Weights of a small transformer language model.
Size: width 384, 6 heads of 64.
Architecture: rotary positions, untied embeddings, attention and MLP in parallel.
Each number is 128 + 24 x the weight over its row's rms, rounded and kept within 0 to 255. Layers, rows and columns count from 0. The size above them is the row's rms in percent of the matrix's.

# layer 2 attention key, 384x384, rms 0.0669, rows 232-244, columns 128-255
size [ 84  88  91  88  81  91  89  89  91 101  94  83  85]
[[129 177 118 149 163 175 150 179 121  95 139 113 119 122 124 130 117 138 114 141  96 128 138 167 166 119 131 129 147 105 117 112 147 132 140  74 150 136 150 144 165 105 149 169 126 115 163 118 141  97  94 123 102  99 114 151  49  84 103 126 115 183 143 108 184 111 112 146 141 123 128 102 147 112 148 113 149  99 168 130 135 133 136 127 104 127 129 155 123 170  92 114 112 156 141 101 143 111 147 149 140 104 166 150 136 144 138 168 104 121 158 134 107 115  90 121 209 113 173 131  85 170 125 134  66 115 108 142]
 [ 90 129 120 142  91 153 157 152 136 124 135 133 103 129 114 131 130  94 181 121 150 121 110 116 131 116 156 144 107  90 130 159 113 140 111 139 145 124 161 135 114 120 141 176 128 146 148 117 120 130 153 118 117 119 130 187 128 116 136 129 127  97 116 126 120 145 152 125 209 127  82 137 129 119 140 128 152 124 116 142 106 143 133 165  92 154 109 154 118 162 140 116 134 133 118 139 104 127 121 104 108 149  87 110 132 188 115 171 124 144 182 132 122  86 131 100 133 101 124 131 126 121 100 138 145 142 111 126]
 [120 104 111 153 105 135 107 174 153 125 125 115 176 132  89 125  90 174  96 133 130 128  83 132 123 115 131 171 126 153 148 137 113 190 123 131 141 128 113 125 124 135 141 107 131 165  98 140 122 111  59 129 138 119 129 147 108 115 113 119 126 116  98 114 140 135 127 136 155 128 172 147 178 117 104 126 125 129  67 139 102 176 111 173 148 139 180 172 153  96 148 114  91 155 110 130  97 127 136 120 150 122 129  99 121 126 120  95 157 108 104 130 118  99 144 185 127  94 122 168 127 139 127 124 139 153 152 163]
 [164 146 102 130 125 124 110 138 133 142 101  92 125 137  91 153 123 130  70 122 145 122 126 130 103 151 166 153 131 156 109 140 128 116 148 104 170 157 115 125 148 138 141  98  91 116  93  87 137 109  87 163 104 143 127 105 109 159 103 108 146 144 146 127 129 131 105 127 138 107 140 122 149 111 116 148 165 121 170  84 121 165 116 121  77  48 122 126 128 156  94 104 136 117 124 128  88 147 122 133 139 139 153 121 177 126 133  96 146 144 143 123 120  84 117 112 127 141 109 156 125  91 139 128 178 160 152 115]
 [146  95 141 107  92 162 161 142 137 126  91  69 116 118 132 119 119 125 131 136 102 113 131 114 123 140 150 166 140 106 129 157 150 148 162 124 155 110 136 154 141 105 163 142 180 143  93 111  91 162 107 126 169 129 145  98 179 114  83 101 122  93 183 104 161 108 140 139 110  87 113 112 127 129 138 131 143 131 137 133 132 148 124  85 144 128 147  84 129 127 150  78 158 129 152 137 173 122 129 130 164  94 134 100  96  74 147 154 141 147 127 124 140 134  96 136 141 174 107 151 153 111 151 149 122 174 137 120]
 [134 130 105 115  83 113 179 120 115 106 161 142 142 124 114 118 126 112 167 117 164 143 181 132  96 106 152 134 135 153  89 160 140 156 128 183  77 112 136 120 150 140 150 134 160 113 137 141 151 203 111 126 151 130 155 147 187 133  82 101 118 149 110  68 153 112 115  97 108 118 105 146 101 150 184 151 171 138  94 148 150 106 123 131 157 144 117 160 139 147 110  92 124 130 153 122 134 110 149 141 106 135 108  87  97 117 112 114  71 132 125 141 109 137  98 138 116 152 127 141 123 179 127 103  73 130 144  93]
 [120  87 111 113 125 124 106 124 146  48 105 106 163 155 128 106  66 119  98 158 104 151 136 179 122 132 145 167 116 133 107 128  98 135 125 151 131 129 113  93 134 136 133  96 119 105 147 114  92 107 122 149 108 121 130 113 142  75 172 125  91 155  91 128 146 119  79 107 136 116 119  57 130  68 100 139 143 147 127 121 122 146  82 112 105 139 156 127 155 100 100  93 132 105  92 144 164 157 120 158 169 113 158 153 150 119 152 153 126 104 108 126 136 117 120 169  81  97 134 170 115 148 160 123 140 151 108 158]
 [120 169 122 109 128 176 135  90 159 125 154  98 144 102 141 154 101 130 109 163 159 113 160 116 104 118 137 133 145 161 124 102 148 107 130 156 152 109 107 133 122 118 141 129 149 111 121  95 130 151 118 140  95 163 111 142 104 117 102 127 129 153 148 146 157 164 145 162  90 129 124 136 132 131 133 161 142 139 140 141 101 112 151  95 131 166 105 119 136 124  69 128 122 115  91  92 131 173 117 113 166 104 176  87 104  60  86 161 115 131 171 145 144 107 115 139 112 148 150 123 153 129 157 139 127 136 142 119]
 [154 126 111 127  83 108 134 136  97 102  97  98 131 117 133 126 164 112 130 172 149 152 165  79 104 158 153 163 126 135 101 133 136 155 109 118 116 147 104 152 107 126 127 120 162 123 136 114  96 138 144  97 136 147 157 103 163 159 131 110  89 157 108 147 130 119 106 127  44 136 142 134  99 137 102 137 159 160 176 118 119 162 155 136 182 169 149 112 123 121 102 118 145 135 146 193 158 155 151 110 128 153 165  84 142 106 115 151 118 139 140 139 121 127 144 159 112 145 115 122 170 128 165  54  98 154 154 116]
 [115 165  90 127 147 173 150 137  95 140 148 122 154 126 150  50 138 135 139 168  94 167 130 136 120 109 131 137 125 109 154 158 129 127 115 153 135 132  99 114 114 128 152  78 104 131 135 124 140 161 111 191 136 108 130 138 139 134 121 120  86 170 147 163 114 115 130 134 106 139 143 134 109 152 119 119 103  74  94 125 141 114  95  73 171 119 112 124 104 100 155 172 129 109 123 136 164 149 101 128 171 140 118 133 133 129  60 144 113  99 117 138 138 146 146 157 120 165 142 141 141 140  96 136 120 114 116  82]
 [102 121 154 126 144 118 162 115 104 149 103 185 110 141 131  94 167 131 163 115 117 116 113 141 157 167  85 116 121 114 192 151 121  91 118 138 170 123 129 126 110 121 171 136 125 172 128 141 146 132 124 127 160 105  72 169 104 147 120 140 116 148 140 132 141  91 149 162 162 110  88  98  92 147 148 134  80 108 172 128 147  73 123 114 125 102 112 126 128 136 129 143 147 144 160 128 112 108 134 119 123 135 122 167  96 172 106 126  92 129  99 144 129 132 110 159 125 156 123 117 104 107  75 120  98 108 116 133]
 [125 139 138  94 182 128 133 145 135  74 171 128 128  70 129 176 157 154 134  98 116 117 119 120 141 124 147 134 126 127 108 147  91 138 137 117 169 144 122 115 164 115 105 103 112  54 124 108 109 135 118  60  80 150 150 158 105 118  87 106 125 126 136 125 122 135 111 114 151 110 138 109 156 148 188 134 157 130 171 111 115  88 159 153 119 151 146 125 120 111  95 148 122 117 180 108 133 110 159 108 154 129 153 117 173 154 130 113 148 175 145 148 133 107 133 140 139 125 133  91 116 113 157 139 118 145 124  90]
 [115 109 128 143 122 154 116 130 136 126 131  92 108 141  75 123 134 146 125 120 150 137 118 134 121 138 121 129 134 164 111 103 154 179 112 108 144 129  91 116 156 145 176 128 139 112 142 174 147 169 131 168 150  84 137  99 128 141 113  78 103 117 148 122 146 124 132 115 197 148 149 130 120 105 102 116 135 157 177 122 194 123 109  91 124 109 133 142 133 117  93 112 112  94 100 144  91 188 144 154 139 132 106 149 150  62 115 105 130 148  83 141 160 160 125 140 161 124 109 148 118 131 152 139 124 119 124 122]]
# layer 2 attention query, 384x384, rms 0.0732, rows 233-244, columns 128-255
size [ 99 106 101 120  96 155 114  99  99  96  94 100]
[[123  92 198 149 130 162 101 130  86 125 115 155  91  94  97 141 129  87 114 132 189 128 137 134 130 131 167 126 136 134 136 128 126 136 116 104 132 146 162 112  98 162 113  68 108 136 116 160 142 111 113  87 169 128 177 137 126  68 118 147 152 132 146 146 147 145 125 142  91 143 144 145 103 153 112 119 149 127 184 137 174 130 122 152  89 113 133 122 105  95 129 154  97  88 105 155 141 127 109 112 107 116 107  89 119 163 137  99  92 103 129 105 128 161 130  95 145 150 134 120 124 140 187 142 161 151 155 157]
 [101 166 145 185 125 116 118 168 165 104 143 109 126 109 176 151 146 115  81 160 131 109 130  99 118 106  99  92 129 119 100  90 146 110 132  97 113 186 108 126 136 152 142 143 109 131 117 117 132  78 118 127 144 114 187 107 138 105  98 171 133 187 169 139 103 110 124 115 148 152 126 131 119 108 148 156 110 137 123  95 132 120 129 150 136 150 143 132  92 101 154 119 135 154  98 151 125 160 108  98 124 121 125  97 137 138 120 126 163 149  91 103 110  96 130 106 145 120 172  84 117 118 138 127 158 139  95 121]
 [117 176 123 162 139 142 148 137 140 156  95 150 126 119 169 125 112 180 139 109 118 123 153 106 132 151 116 132 133 105 144 145 133 145 132 131 151 161 100 129 135 113 147  95 113 114 144 160 137 115 133 146 151  78 134 132  73 111  82 114 104 110 137 134 171 156 170 141 128 133 119 120 153 184 119 121 139 111 129 152 132 124 122 146 135 125 149 114 108 112 101 133 148  91 132 115 108 123 159 129 142 100 109  99  86  84 116  90 150 130 140 163 182 141 102 130 150 120 139 113 158 107 107 105 164 130 119 141]
 [167 149 127 125 128 164 137 130 171 111 143 124 156 140  81 146 112 124 158 120 114 142 140 100 167 131 118 129 101 112 122 102 140 151 154 133 144 127 142 133 111 115 108 132 151 101 118  79 163 163 131 137  95  92 141  78 122 113  73  87 175  62 141 131 127 162  96 124 146 135 150 107 113 107  86 106 127 136 119 131 125 154 120  96 158 132 142 125 115 184 109 167 123 102 154 151 130 102 174 161 140 131 146 128 147 163 116 132 103 133 153 123 125 148 121 116 163 146 110 154 124 119 166 114 139 135 150 122]
 [157  63 126 148 145 154 123 130 138 121 126 113 141 126 110  87 109 125 169 106 133 175 142 139 140 126  91 104 137 186 142 172 127 138 170 131 149 141 130 106  85 117  89 140 143  99 103 131 121  95 153 156 136 158 164 127 140  87 181 131 122 111 139 147 124  92  84 169 111 103 133 131  87 118 129 114 132 122 117 132  93 123 145 126  95 129 114 111 117 163 109 115 165  99 137 171  97 105 140 153 104 153 134 156 138 120 149 137 127 137 116 145  79 130 148 109  94 118 151 144  97 138 161 139 107 152 120 114]
 [159  85 126 110 122 109 146  93 117  85  79 108 158 125 127 101  99 131 103 117  92 128 108 116 103 153 130 157 137 119 149 145 102 149  91 164 142 157 178 108 128  82 110 129 140 111 115 105 131 166  76 119 112 101 119 103 151 178 116  99 142 122  90 104 122 133 101 153 109 128  76 128 157 113 121 113 132 166 116 140  89 162 120  87 137 138 106 152 126 164 150 135 146 129 108 125 116 147 126 101 140 137 149 139 138 150 145 149 123 174 152 118  87 122 149 130 106 140 102 192 149 160 116 129 118 138 152 134]
 [131 143 127 151 128 116 107 177 152 186 155 146 167 129 132  86 140 109  85 145 110 105 127  94 168 158  68 104 137  94  94  90  97 135 114 149 124 133 133 124 134 149 118 159 113 128 148 161 124 134 143  91 153 119 128 116 170 129 134 149  87 116 157 131 137 114 149 176  99 159 148 108  79 119 163 102 154  93 116 115 128 137 117 101 103 130 173 154 138 120 107 125 120 136 137 142 154  80 146 171 103  92 129  78 150 113 131 123 146 153  78 135 109 131 127 166 118 100 111 123 166 103 128 114 114 126 140 140]
 [112 122  93 133 155 142 122  91 120 128 142 129 167 152 139 142 115 134 135 148 124 133 142 157 115 117  92 124 119 129 124 122  93 121 117 109 102 109 156 132  57 178 117 165 118  99 102 135 120 185 162 129 143 138 145 149 160 121 120 121 154 109 115 148  70 142 113 111  98 153 123 150  98  91 145 159 131 104  88 117 105  93 134 101 118 137 135 142 113 112 113 124 133 150 138 117  91 115 130 131  80 169 153 154 120 141 140 142 133 136 146 111 121 112 111 120 123 124  91  97  92 141 128  98 102 122 164 104]
 [145 109 127 106 133 102 111 132  72 145 136 121 146 145 119 119 146 117 112 142 132 109  79 108 137 106 110  95 131 149 127 137 116 137 101 101 164  66 125 155 148 134  75 149 138 106 163 123 120  86 169 137 141 105 100 202 118 134 147 128 139 114 174 106 143 144 164 144 152  91 117  88 103 175  93 125 126 119  60 137 127 167 104 132 119  99 139 151 159 178 136  99 137 112 119 109 170  81 106 166 145 126 121 113 144 104 137 122 138 138  96 149 121 149 112 108 104 148 116 155 129 122 153 104  97 147 107 122]
 [165 120 171 120 101 146 107 172  91 100 107 129 123  83 126 142 150 151 110 108 102 148 130 135 103 102 131 129 128 141 138 119 135 127 146 143 136  80 106 155 117 117 112 115 139 135 138 130 118 100 122 122 107 144 141 118 163 116  89 149 125  52 123 126 162 134 102 105 191 125 134 167 125 107 108 136 103 120 128 145 137 161 153 142 138 101  92  95 139 128 131  96  92  79 119 125 101 104 116 144 140 115  73 134 113 136 121 116 113  92 155 138 106 136 104 116 111 117 150 123 149 148 154 140 137 110 111 165]
 [117  96 138 114 103 119 144 128 124 104 161 164 116 102 127 131 144 145 151 114 102 133 168 131 128 117 105 146 119 122 104 117 105 140  83 176 147 144 134 127 133 102 127 132  93 122 124 142 144  79  83 177 155 147 129 118 123 127 115 160 142 127 137 129  75 140 134 159 108 158 110 161 149 130 130 102 192  90 127 114 154 150 119 119 104 111 119 110 100 186 133 137 109 131 142 143 143 152 122  87 114  85 149  97 107 166  99  97 133  91 143 139 127 139 138 164 125 120 135 139 185 112 129 159  74 107 136 160]
 [151 130 115 117 142 169 118 145 134 136 110  76 146 107 127 142 148 100 145 124 121 179 156  82 128 104 165  76 137 111 118 177 126 117 151 160 171 145 144 138 107 111 105 148 175 141 114 154 131 202 135 119  74 106 152 164 112  88 100 134 130 142 123 122 153 135 121  97 156 127 127 135 140 110 132  99 103  72 178 120 161  99 126  90 110 132 170 118 141  70 108 133  87 111 140 123 112 131 164 141 118  78 133 108  91 128 127 131 103 168 106 119  95 143 128 138 140 140 148 177 135 157 111 117 123  94 125 106]]